config.yaml
d_mlp: 1024
vocab_size: 2048
norm_place: "pre"
bias: "all"
init_std_o: 0.0513
init_std_up: 0.0591
init_std_down: 0.0591
lr_mult_up: 1.01
final_lr_fraction: 0.0
steps: 4900
Each number is 500 + 25 x the weight over the matrix's rms, rounded and kept within 0 to 999. Layers, rows and columns count from 0. Numbers have three digits each.

# layer 4 MLP up, 1024x256, rms 0.0592, rows 526-580, columns 0-127
484492496498476512464484523510498466476500486492489481481483509512525489517510484489492486509452516506494495516461526529529523494483486489498501515507488489462490499476485457536507504499513529507518479501540504471518556542489516501451500506466514530475494458502484501527474473487516495519465500567496505466547488531494526494475507524454496489527513481495498467494486516511473511483473
476502533479534522488475474501515481522547498493519470506508520526521513478503519486492513518483473510499513516520521475447497547526488508471494506501553497479507494492506498480489511505487492489466485498507488526499552526513491503494484496480518471488510505509497507434487494477519529519519483486536535469539509535507528475516465502520473496516470467512528502497463496501509483502528
517475475513490519490473509515499499517481524485525492506540480497477557456494479463470492525532441496499540535524544529484482502453496511480501546514526499506513509536537521539542532514482526544468456529515516491520504502500518500451524522522539538537538501503477543526468477520489514530495515521478494523499538504487538513510503506456493514528494494486511512524489524555522469464504
495520513499506487552494485479505512487507488506507535524471487500465463501495517484510478542515470531491516524478502479522530508517482496534482479496505484505502504491553506521504492530475563493462529525508498497509512519543522492507473499525480503497524461502493495506521473520523496559519484482510515534515500508512500452519538504479458541516508510513536474510519488486521495493497
472448507487530529509520474493475492485465454520504491525491500442506477490531540529536502486487508509520495514499514552486483507502490493456516473472545506511522467494464552508499539496475490477514499497500463498452540516516514469489458534520439519486492538529494531513520483487475523505495474501501499508513480495500520491552514486539535531507502493449476525510506491498518487504484
511465479528483497514513470491512520494500506523442541521484549488514507491510478499521512499482479532476483506466501517518499521509479463502511481509508517510497543501488515476483450514505514514503492517457452464488492513503525504502512521529491467475514516485466529500511477530518480496509498502514490501502567470555528540431475514565484522526489483491540486537455476497483483468480
475498490491508492510507502495513552523489514484470449489453543507521481510457503507484518481504526493547497537488514509475501491489489449552544486487514510490447504498492507511523485494533518504544509525525496487537454483538530516491515462553502482572518493497503491521507472481469493523511497507462500500465498495476488487466488453477500538497483491523521500476535502507494470506499
481506482537472511506543449464526508448483491501456448552505494517576509516554507521451532528491473496508505510499502503528486517479529489499449469532486543502478549529476513481473549520523508429512547498515513477452499492504495480512465499466498484457503545485544507510449499445528496515464512503511479517514498489497480487493470548537531464488500501487521537530507476479550504498535
481526482434508489487481475510509490528504485476488445510514492501480448486531497472512490513463513494562501492492538521474462495523489466477528486546473440509499490520468530477473526460512525506532496521502501516455463552493502519483489520502516487526510486545504495490501477479461490509456502500524527529511557495487478446521453545535471526524529489539477474538520498526511487480495
512494490459507461546486470495561469482495486499506538509542490525512514478464489495510456516508474504540519502465527462544497471497511473536513440453441514500518465477495513470496527453519488482534548483483466489484471495514521485515496470496468470529484496495514500518496481476539513511484466496566458548491515527494473503547527534490522517527521480515461524540557497501505463515462
515488443499468485501457441497511501524507469499505513457518559547487501486539504485478519517528500530569515500568484443483457499496512501512511520493513486518499498496566525494503515486530573492492451560503532483493556521487489520445497555506489525506472436528507513451444453469481510482484471464499515506478467517530489496510503528502493521486491539512490515560487508517469490470485
511503477533446491531527547484488470488476481499524490494558496541494463517526503485521489454523480511552528482541506484524494485517490542441496469499478550543548492506498488498513485529500524471499498524506489496468497501504484531486483490520521516472547502519501477508473494551534431508512501476493450475470517524525523524513523430538507498506491474474480515548530528487554505527495
501507494459470537484494490503473480532512471485484480498509484482508515508494511460505485506502504508500480516517499537491499545478536505469467491490466518515541504526508474509518444516520489494516529503511459463518506508473495544482508540479495514493529527507497516496489495504546544531500496484463485493494506494485509487516484463493502513519489478475502507543483480501500489561562
501545487473501516475480516498495547530516492477505483471489554485512504464523484518509515495497496513471557546540450467471481543522499487508479516499548455520429509527509496488524476525478501528484496494509481506465496516504498474475509511435500511458516509494513490493497532451480485526451506454496464456493514495512478518499435477503508526491523528517516526474466533551459533516488
483474505472523498538499469460521474480484485505515510526526470493517477448497464504546507509501517506528533487550512506502504481437480520534505497536483514500511499511499528478511468535462493467483486536500506509457515491519510516499505533532536444526474467525473488484491518502481480489490459458550466464463504498481505508528504523510539520494485508512467471550494500486505476502490
517506533486460441485482526495493510483520511442500502514491530496534520527465488495492525451490523496504527492558495505484562520488533481477532517515491461500471538492551520550513497492479523504476511495480517538539488513490486522469530462508503511471521510528530491491482530515530508505467483487524531467496492489544499483513454470513522536521495519535520513498488518526526559481492
497467514486498469466522517456513447510490541532505501512529448502467513515527493593531480494475495505518482446490510492512516515500485501495533496453511513537567440510501498508482496474486512501526522510493519498524527449500511475445494493513522471488546530520484480485481516508475501513516473468496478475538538446491510488502514519475466515524491484466463499461523506485505493503468
474542419505493524472498467461531521490507497442490531554464566513450447454552518549536515481541483501482501554522488532534514453506532514483515507488498530493519512529467441536473510474526496470516482505509446456476489498525479476469488474517464497485493453508474488486447464531520468549479474518499516492505466518464517463542484493510497458506527505458523519454483528490465502546493
512486505474485482492472513478486434465486508550432513493541490492502452467495492498535438506452473519509512523498496487465497542472499528492550504459498543515504528535509494491494484462489513479470482517459487494480499482496466510494507513511466490504475513492514538502519491542482520519473476468484505495552538514469532505523527497524474540485520540490452481465459483493539519510449
485482531477478499492443470531548489536496495442488526555571522496528503489504492517466494498459481485504505528512509474478475551492506539515522527472533496523490490495491477547517523495487556526468478538460455493537510533530474480536463477512534523463475480511496510455560529523485533513480436493461481553512481463515489494527531501485491465488479470519514547506477501491511479510494
509454512472498480517499511554437533528508540535523511458437501491527470547461525538509520498440499505483531532532469479527526516519470467498534520479530491489488463511447508514558504459510509494526495480464468461481554464538498549535533468554440458468552531449465542486487523540474507472538488451531529457487521510478516496548498486504504493498488462523531499460488495491446507502478
501485495504542483474493482494517492510526499491492519456513476482495493504505462537535504497517461502484497485521463509501516531506492515466480508501493458489530529466502490489478492509547489480487494472513503487485470525477461549419545514520490428517526506475460511541510506534537508512458484482495531525529459544501495549493522510524498501490493492486466504481487506466480496513522
470486496514500474466508470488496495503500515544491440504465541516492481481496553503532476508501531504461531435494514501475537502481478494515438485470480490516533473489485488487499499497557531468473514503518489520498491500539461530495530442485514507563503518486501496488492488514468481477456481522478529529506546546515529532502492543494530490499493504508495488503514488482495520483531
507470523488538496456545484507491464441496521504477446473506465487511440463507492536486511456494492527539532486490487502512486537499532467499506541463516547488492507473533398502484497497533489481516460558531516507459471518478493511470487537510485537507495543482444491488499478481488499540471497518484478437520508493512501528478498491530493528530510506506455526513460527490493507483503
502511512499478511483519509469506507521520516475487511461491524467494489497529519518488554525512464497508542525518517500461505471528476520521554543465473566510509535513482505516493540512482496489485483450496494495498532505548547522486458496449479534491497468455519503483533534528490535521465474434465517527507514512519444520488531568505489463485483484480502572527485443538490497519489
479509481500508538500486502495469510522510501509495475508514506501506480535484569522525492459434501457493502457488488460482515493456482506505509558478515542494506525521461490520504506505520504520501494495524529500479510489574522462496537548558483441484469492509457496522512483449488456528482500483493543530496473514517499506516499545505486478539483472530441457521521482506537520483485
482490544463511471509459518503511461513487501465523494539532523540487511486502542502523520528498553491477515527512518497520485500552510489471525476452504526524504502504499480516433455495486497495483481539528484493533548539511494487542481493491498512501478485547482517509460534511511505460541496457529487493560500512484470502494490514509508488508467530521479517548518511494481483479485
543486456537501518527518472467502493508490491516485490541467473489503506489493514498506505499461488508511471501511489522519497496508505512490496512506500504477499512526490470511502493553504527474504498516529515500485510523515485501493512514523514501462490501486510489538513480506494459550487498482497492502492500521498516471508494524478500493512514485517481477524492535477491503487513
475504508451510535539502526505475414491494496500505493517495501512521489480490517465538459535498507491483495522489503529542535511494524505507530463549490506501525502463469499508465488507539545511494475522483508506511506498470530504518515530482488487503532497522482492536484534486505502527508509500569460509520482489451542464499484503536445505450504528498504467488465499488490525486493
490434466486525531444481465482466522532467514536463484504503457456512518513462489497479461512473501504532510473506538500524463494500491503505506507503480509494514505480506508498506489538473512499526538517526511514468530522530481458496485488468474475544503492528483505511485515521561475509535515502496557495479455487490523515496496480507501500497504481496544529502503458512510519500465
498477502492486526477473447431486525524504505503484496484526518502502472489505502520498499523507506543487492499434540529465472506469532529532504518511501478458466484547502523493506530504505497542458497529530517482539503536521546493529545483479445474523520548494502495488487463485505491462478516510492471486452499458479475463490510570484494497509493517529503472508490528504496470471502
518498498523510519506525487545512511496486502497467487520538455480519515439446490494546502511489502530502460483515502524485494488530497506486502495515486484481530541527499544514562522498486520501490496502487463509511446471510476511534484524448525493498525512562512509519489518531516474522459480519524493517531513474476444523504501497491479484504508496493479495508482490535513478491535
474495499503521510474551472465498513494490560556534486474489480532428513515474513532502514506487513528496512500490537541506499514490503505468491508528507481514509494508498454487453548522480485472474488536481458486465520543522486503490545465489484519477505467532497476517502470487519514514504490459462508478517530489512522503523525544518549481492484535518504515463561468501467495470476
506446509490499488508516511444457491486513500455469472520495504478521514507488483466484512516483497473524472534469503508489503503501520458524480469472511501525494488490486458474503469488502458509485521512502515506518474487510525477509506541503483478502523485524508466526479540499497474493515532492500504518550453503499502510495507475462478528513471478467458551521499513495492553496551
500528518513486536467497505501486489480536494520462500479510484498552514492490453487491520484503532466510541493524499483516500516474513494490506470528505479529533476507552495505478500510491525495497491463451533493516510528477499510487529484470451511480480457524427474486493498493539521505533473485576496511457505501532485518526510502527469487535496502504506489525482498525504505560543
482482520466549479567494512510463545473478483527523494495485477499490478502474469494481508513524546480467510459509514530456526507486499477484481470466472543503511519488517498524487458520520499500511487465501527517496537512474515461533497475486480473470531499534509510512515502487557507498471549536525523535494503482492504499523502493475470493498479515503516488518483456499493467513500
502483517489513508489468477463497483534487490499508507499455524513530490526536483516515504515518489515521475514489485501528486493475442508474510518513487530501456532489472502526496464526506492514499490490465471490505453528489473494512512490487493516493488504487462505539494506483527504505502479484493502487521503459488518532500482522504476512534471517463494522555496528484482487500525
472477462457528514511515505513477490559461490489525475461485483532488500446498481554508499497521500490520441500510497496422522512471474458500517546539470528470500539525531495506523536505518513482495525492485461492498511552472505478447530490475469525485502510524543498510479500504523502535451501504487525525479458509522555446532525484497483498494467470484502551506464543494483481466507
477505498509486507482503487510529422479477536493508534520497493522514523453518500509493510524501484516519507542509543489479493499496489562506534507486504517516484512508495518490517474517530488445521471554537509504458503534470528504473501553481505490524519478491520490516548489483447507520474521514445491522508514495510505495487514502496511518464552486467489451500460510478496486479507
519509497522512495485509537516501481536466466481547554463466496473472488530452540521527498460483506505512549492523535514527503520470481482448569496506473515512482536520488512494520501463527547535530488543535464484484503524457495507520483499513524473534469514479524526500535516502461427537495493513463519490484499500484522519503514507516491494487455505548490504451501528490472433480498
469494541479474497472495499511503503499531542458508470523506535484489539493504508546517481503494466516529465479516459510521486540497454506476493480451483508475533479487477499488450490505512484507505497519495460511488526526508439484545482468501495502536526516505538544537541446500505490478549506512507509532523481498511480497491503488493515503503472512492532516514513474518511488507529
487471539515499511513476508489498527511509518471504499541458518494479488496515498515523541494501508508482546503519491500509554578460502482491475541510547502539516495516524517537500556466483488526532500479511484527507479523488447513491493473513500492474469503478524526525491501504493494511485489500497554526500510496471493557515514522499516514519534485502510470512504489518528541496482
501484461553533482506471464504531527512541463529519532490512504487501486502533512539516555477499481524535530491527466535513494491505491478486516504522490452497544534515512528497503539527482495504441516489534484541478479518552495534532509502505515457503494476499490554504456462517479472529467496519508502534516536481457489459496535507532577472487509518479481501516481456471506486466499
488506462515497461481489486522507507481483490518509489500525505528564487500521503510478530502463500528511544497529483480522488506487535502514485500492506437511501541469501482510506515536502443530448477530504497510503530492516489510477541508470484516500520491476484477463461502511493488474502537502527514489536495517520504454504523489531471508499511550530462559500483500531497501456492
521510527533518465477475488528517452519528487471493527503458482510519507457463517497532481546450502493498503518513503492487492521523543538443490443494494472491486538498480510507559483502508462472511483481517480488480514500480459541498486523501497455468510456489525524508504507514482494503489460507491479545512494545460510522502536520509480526527529491502519505494514500538487443513477
531482473432453486496525517539499519538493467488496452531467483500499494513517504501491474494463495514508486474489445515494465530552527449507544484467495540456510476471486526517484501474526514497513509474530490531528506510504457543518515513519485488516502468519481492484503474532517534471505492497575478480537523525499467490480491524528478446513520507506537470497504469468477514477478
459494524497487454512472538501504521484462502488540541492457487460477469498509557529474440526470519498549460517519459508541487509544505486477554468487492484527485493438491513499467477477529485508539522495556455508532462549466462488483520500473526540552482498568482517488509518502529473500489517491514476510506516492427507475521467501469499536479507499475488498473479520501480475526446
470489518515495479493484494486482511501509481521508535512501499500515519516476517498481527489522546488513497455514499484482492490506492490529501510483477456512513502507521519516535519525508513514494512525464524493473495491464492469510511487495480519473480445519517481533493507465483488497482504520463505495504482479521454525458475490516478504507510516528517503506508521500506508483552
538508496464518498497481500505506497498516495500524517455494480490527470489500515520475485504491508491493479503479499479501511486509495504514524522531502480485486464512509508494505478512482513512514484485492504521495526485517511480494527500489495467478503486484525527530472485501463497485503514515490524488479486495501496524474497460491503491512502469549500460486519514500492505485532
540490507508483466524508491465504487509474540516540479454506470512502498504517523494510574522483507509479519479501529518533463506511523502505538471533486489493462472465503550525528532509513498511516511477499460481490490502507496476471535507522443544488487494518492522483460543483461508495529505511495497506523479542508491478477461502519503558487525478505508467505483478500513456460494
495518523530483479551507510490542542525470499497517512522492509503544499505510508574518518501497468517514541486535488479455454493530508454521494505476495533496542486553459522505488546478498549490527513485471496481513482535511516467498499497503505453469493481492522460508489540493510493512543490522474512510516480462465458500517510488523475503509509458525525519529514491505533465453563
512516492470497516517457490490501511507500508500505481520524503517499529540500531518510507487522498499526486511518541475489491495484489516492497483547502498488480502492506477538453471438503559491472512457467521457527513511477490498517480489496490488525502511445532455512534485498468506503520472497503480486519483518555514483543470486510472509494488517482478492506493523469449493462506
505532476494498476493463445467482521524478496521518456495500456508488466489531511482515485536476515441490517484519508527418538540497457499531496523476470520498483514538496472497483508459478530444501531494484506499481461460462505501397470468550457498533502503546528498533455492540515512471478485517529553503482498527489471494552534508520525501539528546523505453468546471495548455534492
474480496512509517497521443442447512505546489490448509515471487488523468441496523508543502553522497568515487545514486493480505501453490532487524526507490501534507540505524481486532487534515534478495459483496496521493520478489491492528545476494486471467520441532508528488480496487502507490471486509536494472514450518481512510505485519512465524524490473513513508542502488516483448506520
447515559508463476506479502488484450533473475500502496525505491521526529515470503487482492503527462463529515502490491510538507471486477563494523509480523521500545533586510443491497530532509511542485468488512477527474479532508514506499491537534502521448500469473472505503453485506459499482512506455485497518513516469547508516518531484505446499535524460497473548536494509527489474491473
# layer 4 MLP down (transposed), 1024x256, rms 0.0591, rows 526-579, columns 0-127
483539516482498506526537551426486509444528481481452534489524502501542477522515502486497476505514488521502520469521515549492557506468504540499527506514472514481502469517467468515549498476497479490531523488498502516498517520472507513488537504501465498506523469511508504502494515512465504534532469517459466500483490471464550522518526514484513502496519490504446477478486499536513466456495
499532493488485475541493501498516517486508513538511492461504498503522518464514513443492478479499503470511488490489479493493506477476476519501475465522500495548495471435482506505521504486463519481497503501507498476495489516490519475505526520506486523531493511502500484509499521487495485502512530475504513497496507474509490506486493489470515521503470483481487495498518528488463528536509
506523495517513503499486533527478516523500495494503485478496509488494472495497497497519501467474490482541506476510536505508493483519544517478478529456538551506470502496499495478442481501462472464502534489493494507495439501462512525503473518444491497486514547488514492489458479494460498476540455466474471475501470519461444505499462517533480506492517477510467514496530463516494513512525
480454486497486488512494503521488488515486496509492437514469538521475486523509514481519454484489506493473499469471525493536491500496502521479522469507466472551493493477509530486524484523499492513508467467527513506494496486496512499499505490504497482516516511471510495533492488512442515475506484557511471506503507488523546539485451512492439489446475496518511519480508515487501498476472
496509502520493487476481449493508494475508546529515505474474555557489525489495503466510493510547493506438522513474494469478468501469498486527513510529494492476489506490475485480499489451553521494526534501493525522501465471503523519532478487505523476504517477480506489525470522519478473523487487471479482506491500493504494536482540528577510497472480465482502490515498498513527498531524
489476522456513435470519506507491517520499505480527504509489493480512504505492493445475496528488531489468565539522459466533551476513527479493481493495524476518502503548480497494472474521494484494482482478456470557474505443522523481469493465461514525471454477531525495521474562459541525503514542518491509530529505518436504475502511486511479486493520469516460474523509488519487512481481
472544520472481486470532506524494463529512511521500516515501514486521490547516490514498451516516492487497495520537497514493501509521517476482513489455504509490482505473513477529502474516492458501487509515514517495512512458452534482481517492498499501535518507526525519522489525516512498444483490507503461492491515518500533531464508486494490504524442495491493486500475493474494498516481
510529497484465524458502534521494522456464467505518443505460491445488481459506479526499510487523509454524515510478501530466451468496511546496498502509477506485460521532532553517494524527499511498492510529487475536524545460501533494494513519494470542593467492499453503472544516509508530511539506538523572497496465517496454471506526522508479493542468535540454506525482463519472501474537
459488453500473471541487496495511475515553531476460506535510521509508521490465504475502507489532492557493485566477497539516512527493512497503485557499524491532494449523534452503509479486475463526517506513504533523456463492510498531509514505494498539469526503491486510502509460492468479511502523480498525497481487519561484505541528500462513498520523511439473535445518462513528534496518
475517512513522530451504574469495496508492556473506536469475514468491488443541518504481517510508508497487538529487471508516506502559503492471519486531506489524495449505532462485484512496502422514511532493536523529493485529469492537451454496421490504497506510494495473522492525468457504471501457498482585517537439539499501412515501504554500520457485499519514516491488502514505466437520
530526472523531499456476504522497482496518464490500469486514510534532466448482508506502463535478492490445439495542536507488536482516522453522518533462534455516511472490485526495536499529455490499481534507520498485459538522498514486486508528555525486504537504483472491477547514529495479471501517501536504498458469472505510527516509487470516491502465483528533538458457508479479502469525
500514552470492537541510499509522507523478503458513500511494478467490500469492469534496513535532541536514501456537472512503460502487488497513479458508505512464488542513446493500500505466519476496478487481508516505519494524522467525495524507509463482559518488514491530503516500491560520484503490517511506501526519487528534534512547490540461479496556505504541511470502494534485524499530
483511525482522495507487489485467501507523507504553488517511503524547521519506473502472525505497530536501481516494475511544474490524509515503520449496453497482467508473495488495503501506504490473537506425533494504481533488505499455497512449514543516511490512489535485508505461488508491534475453540523531530498501510495523454527474516504474545467480530508514500497497460478487472484519
488503478475493481524497504548500497501494479497516478479515500494518529468499517485514499538499471464500521519522477501508484527487519527456499456511468467489509503490493459502510481486487506489473496478515477538528507488511507509517490498538535495492596455484528506484521511527508509468506507483518468491487540455484525509475523481505493531491528523544506490439488469522452509498530
470545496465500540471515493480480514460448523462486454509484477476501526513502488498460513494470512507522505514481496475493494490519527439497466488494478526519502430540471509491530548487510512503483485499490535499506527503506482461484481485528463536458525527515472465464503436501509510504512475488489498479502530496487503472485529509501482486499486476463486484514486500499470504476476
551512490511473490488486490481490492548514438546460486507521478546486514457516512506522494471496530521473537505480495532499496507460491507524543469482458476453531557483511480473481476475504490471488492480502500476511503549506491552513537523513530511481492468532539504498477513486498512456493483455472472525500530486515549510502531519501499506524502489537528533490479505473476487536549
499477509534501469499485488426533537527541515412485485482485500496489462508484501563536484481502467501512486509480500479469507536495538516524482466504461428503537519493514510524475474480488539537526509528483432464533495506520462449466481509513475487486551533520485503494524526544530495483459475530519549477520499500538519526501486457496499499476484477458535500459457497520464463488480
511498478538484485523528451495486518562511513489522460492520491503451515461537501464516484475509515547520502481506498478513505483513504508526525531494477491538489537504464486510500505513483493497475455520500477459479532467516506496517479508488509514517476496509530505544468505496484526492498500465486491546501474495515523509469483470511472496483531455506509481506512496510462471517508
540520513507477489495531466469492487501491485490507482510542514474498483521510549512536529532533529495480511536493454509459528524488522504465487493486496503502464535459557551495539498507486482493502456484484475562545515544524498498488495482541468543508490531493477496488511470507524489482501484525520484501485513500519517508448528488523512481513518446518506505503513505522509519503509
528509470515548519508514486499483476498491486522483495465491540463466499499454511487528517524516466487497438525489509474464541487496507511513513504473497530511474432490464510447514509532514444501537487496507487496475440472543494526531463470497523499478467519529526497489527505520510447498526530553495513496533488534446514468522513463531510473491479526483442507515500546478499502448509
473471512516527464447484512468512535522472529486511551484490553498472481467508461522428489515506441475482483481505590478468542493505481542481510506512487513526508499497510535488523547482519505510467516446464509496469493536501501490468521528479499504510551487507503515534503512550505498463464491459524518511505492576494542534532524509502525538489489536507491508519476544501478519461531
509470500476483492462489487482473484494505508503505498503507490496513484477495526503479508501499470518515496522505520500457518497547497491496470555487491479461471514458466507503489484457511486472540510482489537496526468514484476474505509494462513475501503447490541472520466547541511477511476476503477494448457460532506482516529451414472536523515501515503532491458449498536477501483454
506511517472527504513540479509493522481498462491517461493499459547462502542493484501472506473517484501485494497503514495470479479517525525501476480498478531508484519467478537537476473478540505572514504473528510538471544482520502485544459488462505469503489485488503499496466522482475503505519512499478475522457532527515499494500552487504500502488509510466545472487518525493514504489528
473487486489505488478504523505497481490531507490488484497479505483485486484517535518534477499508504512489499483496489478494470480481494494532497522487534478485468517540472501523522470503481461522487552526528497563476497491481465492493482513496508524484513491522475486503488464494473503523486537468530502523507513477504496518472528506508526518456502467524495510504547525509496525544555
482498548520499491465512547534512565485520507511505487482470496495522551499473525490530499485475504481531490492502504520437507449518526501497460549477485493488467509528495493473510497505529508478502462488509522557515525526503502479449489516484500494518520489507491522556467464548544529510498511502492496533514507517480528535508551546469549518537526497517468523540519502477517504509501
511511487517524526480500489506508499494533514517521531498505504472503515449448505471482519500522525491520500513514497522503493495476509481522486495494511528488450527504558527484494499500508528513522487508503502517537480522466473509485491495495487508480502465465497502495510532499497503484488497460527508478488482479511511479526534496488501535545541471507501546503483496515512518502509
496470521512520542446488485490466462511531494478472529482496504534529462500514490506501503491470464495506542477537508521496485524511495507493522516487502487484482499452519525474528594499526468499499540465522530489517501468485491464461510461521506482514476517529507475457494462567531510464479527473469495487469486490481523517497542445474535461477512541499496475534498500480526513500508
473534480499493518489511515488491475513506543490496500548501528479502509484521484490518500521509485481507492496524515502504479497536520502491504506547509495520506518509493510488479491503500489517494490478501486512565506500507495507507450486516471484507505471514490494500490474519461474512498523527468470465520511516510486527526526482494547508499511473490463493509509547464479508500475
536524480509447487545488436470484510476498533480489508448560540499499510477522470511466508518521497516499519489526483506457446513505467500463487461452466509475448508479479490502493486525489520509496514568517468502489481501507519493493474489529497494542524517513508503514514523565519484527453472540506539456496511481485507531501518486489543500493508469525475507474492515490456508482495
511561522497481526462484525448543540504542523519516539516484534475475490509471529471536481510464475485503542512473492532466496507485505503474538510531511512475516501532509533493483519507531476470488492491510513504527519533532521521511487488464492487490452505572524495504488475496494488524525501473465514506522486500507475475465518498502549518484478519443550501538540517507516534496487
501496466544522504491520491525513515512491486458469511483508496470494502444532516502506453531483479497485469484526469469532502493483466514497473484519537475486555474504546490520497493494493514451512506541495512490509455500509474500477506516478483473498514476483508519487516528481518472513496449498500478479511527476481468536505512497466519522472519461513474504539434457505531484535499
517506509491507545463460484550507486464497511516513506483517468520510504570492506523477494493530545520473531518547482501517533557468530457529493508504512443511490478480516477500523509475529471495484510497506536504526517549486480496488519474522486518506531502513481495495512448480546496494481526505533490497491529472504504494489474481491479496503511477499490496511434520469512477541481
495492530516517512451451486481538512515441511521478526513500503492470487469479465485485516454513481522471494495490502502507465534494500471488544505496467485511507509474489528530505495501466479492491506510569465523472495534539503460523475463500451511504494496508492510527481498583489511493528461487523540450465484517487502506519516562494522489460526486555494482447550547480507494470484
524485520542530510526480532526514526503570501514535474532466446469532526462446553507489493518455514535490498487460526500449468462519502517473524510472522480474473462540442534523511499490460552544509463461455558532457513494481510508531445542498515463506518510505516505492531516508459522506519492513482481510473486527537511507492528535508500448506520472505488472505505484488482468481507
497502504533498490545527521529495469490462500530501443495546487447471556492454514471474528526521501531508510505500546485486491509505517521525493442467522496487470475470481504506545506510496495499500535460508513549486525515521513516514542515521519550480528513526469485521493518503533455501529515497510536519475478481526514549499503530502496544498515521529515480528529509498513478545482
511500511514475512511499499508480487499501504502515463504517522527519532583507508519499526497503518497501466523529479486494516467509483491519504523493481489489492507532470479554498502543522450524484516500503497459511487492498505535497505467478523496503503522475483481493545502500485493501457483508512520522516513495509505496476480521508522528480537505504517498510474493542499507494513
507505490493481518485503502517513512502491489488515477459489505489475469490515491522507517475488488517478498459518484499504514512471485480457477516514529487515500525522466499519519455566505523518490490466487528529504517487500507561541504515491500466531468531512495552505480495499488507515512512517478530505476507506484491509502517477473513479489532467492499504521570487526500445497558
496499537527508560493473513449508501483520472467509476480525504514528493528504525509544489520479510455490504513507496496456489525522464471483515481487465512502524499514442505531513491496489500539499520482513545481500510466503504530516480557505477522475510495491472518491506468448483532556433578499499515435510456518499535455505499509509516525495493458542516512492507495504497489478491
478510495525497521487481509511501537511501485518497508533494495455460529482486498496518469473519506538477482497485533518505501486477512502521498475485488541466499497472500473511516490495470495498541507526498512502526506503498493502453518473489519507566536478488542543528507528502529470475513481492513513493464514492429477515494501506487486483482498476494508507553490471507505510497490
542524481523531495535520507518513487491481529530513509467518464488531462460491504519494545516568572496496507515510496501484469492503491502494516553435510467463473477486512469527506510491476507508483493503461528510483499507519525512535507495550535505489465478514494473502500522488525528487512507522463497508516506521529510478494552535504512493557502520503491505508500488466464522488515
468468528493531484502507518525468464511495471512496485498529511504507496506517489478487506484520479488502538510499544554501490494477510516529495516494495520470484493506553463501470497461489488493500488554499520500513545506473514506496540468456457512535499490470537443477478507490442494515527495481506501540504476489492503506509511516504516500511529507489470538501543500475447553532442
545518495499484499511516471442479464497460490512522537506519525531504499514518507488497503500514485509508496503496491522464451496484509481482496511492492506496521528460469522513520503490493471538507499485529485517475515512498495502510505549484499502488491471529530492458498528475529488498499492500483502525484534489478512512498490482491502486508509480527509520487487511525530487544530
529522541484492515477460494529511479489525533520495518497514497478441477514522483480483462516533499505527494486477503530525484473519489512524469496488470532512472537474503495476503512503508455490507497514424513500519450484492488517522457531521517536543517489509527500510503504527534495474519516530482456526506524555525518538534515466464488531546449509512518493511483463514534484543490
467535512516525513505506463490511504477474512481496496536510462541482460522538495529504456527537437523523552527482511505470472521499486505473456493471449503511461508517510550475484504485515555535506517488478518558529501487468556562484480491534512487479513487461493499508519487516466487507489485468491493536529487465524513489468560443487482487520487469466491530472487493484453509484478
493531503473489495505468434520486523473486540535529504522508496476494512481546484523449455495472499531469532507483506514469567453502496516503546477497455512486514499503467486474518512497505514544505528483473452523456478530460477492509530470526482550533488520501525498516487461491519480455501483537488527515526483473536527438483571487509528462541457496546491472474486458512493497483530
521491507531515509470509466530498514509502491520547507471512495491506456515511510546491499489506490461473490465510511523519458482474468515541471503476514539520535503485495506523473489499533501499493506510521522506456467502525519464490525536515471457484537469487522537535523524508419531473517521472495513530508477491450492486481570478456507503534480506525481460487467518525528485541489
490489515491508452533539510525550537490485521540506484542467502538528536505420489501502535519461492546491498509528502496467480486481544528507457503512499565530508494441438490449472512461468542514544523509509436434518472487498509489497530512473539484522533510552521533533554549483457490502518507456506476442513437462453532471515486507524469472490485508495510483524528463492468528495522
445498507474451519488481517481492498486496523511517487482472514504499527473501475495476486504551510475513469457496532504474501519482520486488558496503468501506503512491501495521508497521509518505505511526523483530523488520508517512502497511480519479515540475512475529481486481482493484524496490487485473500513540535505514510454478490478516497518498531477493461501462507471471518487517
479530483535500488499508496478493492534490488505528501517511526498503519516480511523501526528495503505519515567491487490500499500531511545518514531519496497491500501512514515501493488545480506488489521536482504534512542522486485541491492522514499517496512498481483500536507488505508476515507504484516480476495524517529550501500503498527483484512505503529493517482485512469494512512540
494495525528505468518512507523488518485471507498533489519484471523505526433496502513474478502512487487547500493508472477488502490511469502538451470446499516508511504495498462517477506528475506506476506475480515474418531511480525505503483512504514503501478481505501511529523489484562476552477497513513496544496518497556484439496511433492529472491518488502488519498501489507487490468526
523532547509555553508506548495543470471518558471475579515458496514507565532458500483501499519530528532528497471482534492518536507539473458472515478442520496509447442509500530529485511511496507533535510527476539559450494504495503502501468527505497507504501514473524497538483491469508498487494485479496540461510535533556530513503495490506485525462436522491551520484470531466491507497487
525471488499504558517488458498501478489520488520521515518524510521536471455523527438485547519524499525478484509471506440506507527506505531563471484497473467461488479554495534504500564469458501452478503522517541493516469484471509472491524502431498463513494513510535489447489524491494485511511496465490523548493474553489508498509481485464521527481489515495469521544497512497507518513534
479481494463509501479503496470503484491501478532563521502484481520551540485556456500477491508505474530482478472498529529488517499493533490476462511457516498510501519509490509528525521502514492498535505527511464525512477514468561510528526508499510497453560483468498522490460547459504402520496495484509503524482520494565530525493491484430486517475563550489506447540495551502466447513471
471474494473476530490491478516489498512491500450485463497493519503502525535459479430506491501527495519516481481445503517529518518515524465507495522529506499481500526439505506538534515460524499503459456453519540441528520495494507523511498486476520513543517509518519543531495519497495470450502442512549522512465511494458484505508479525492528454523487509456498578501464455493474485492505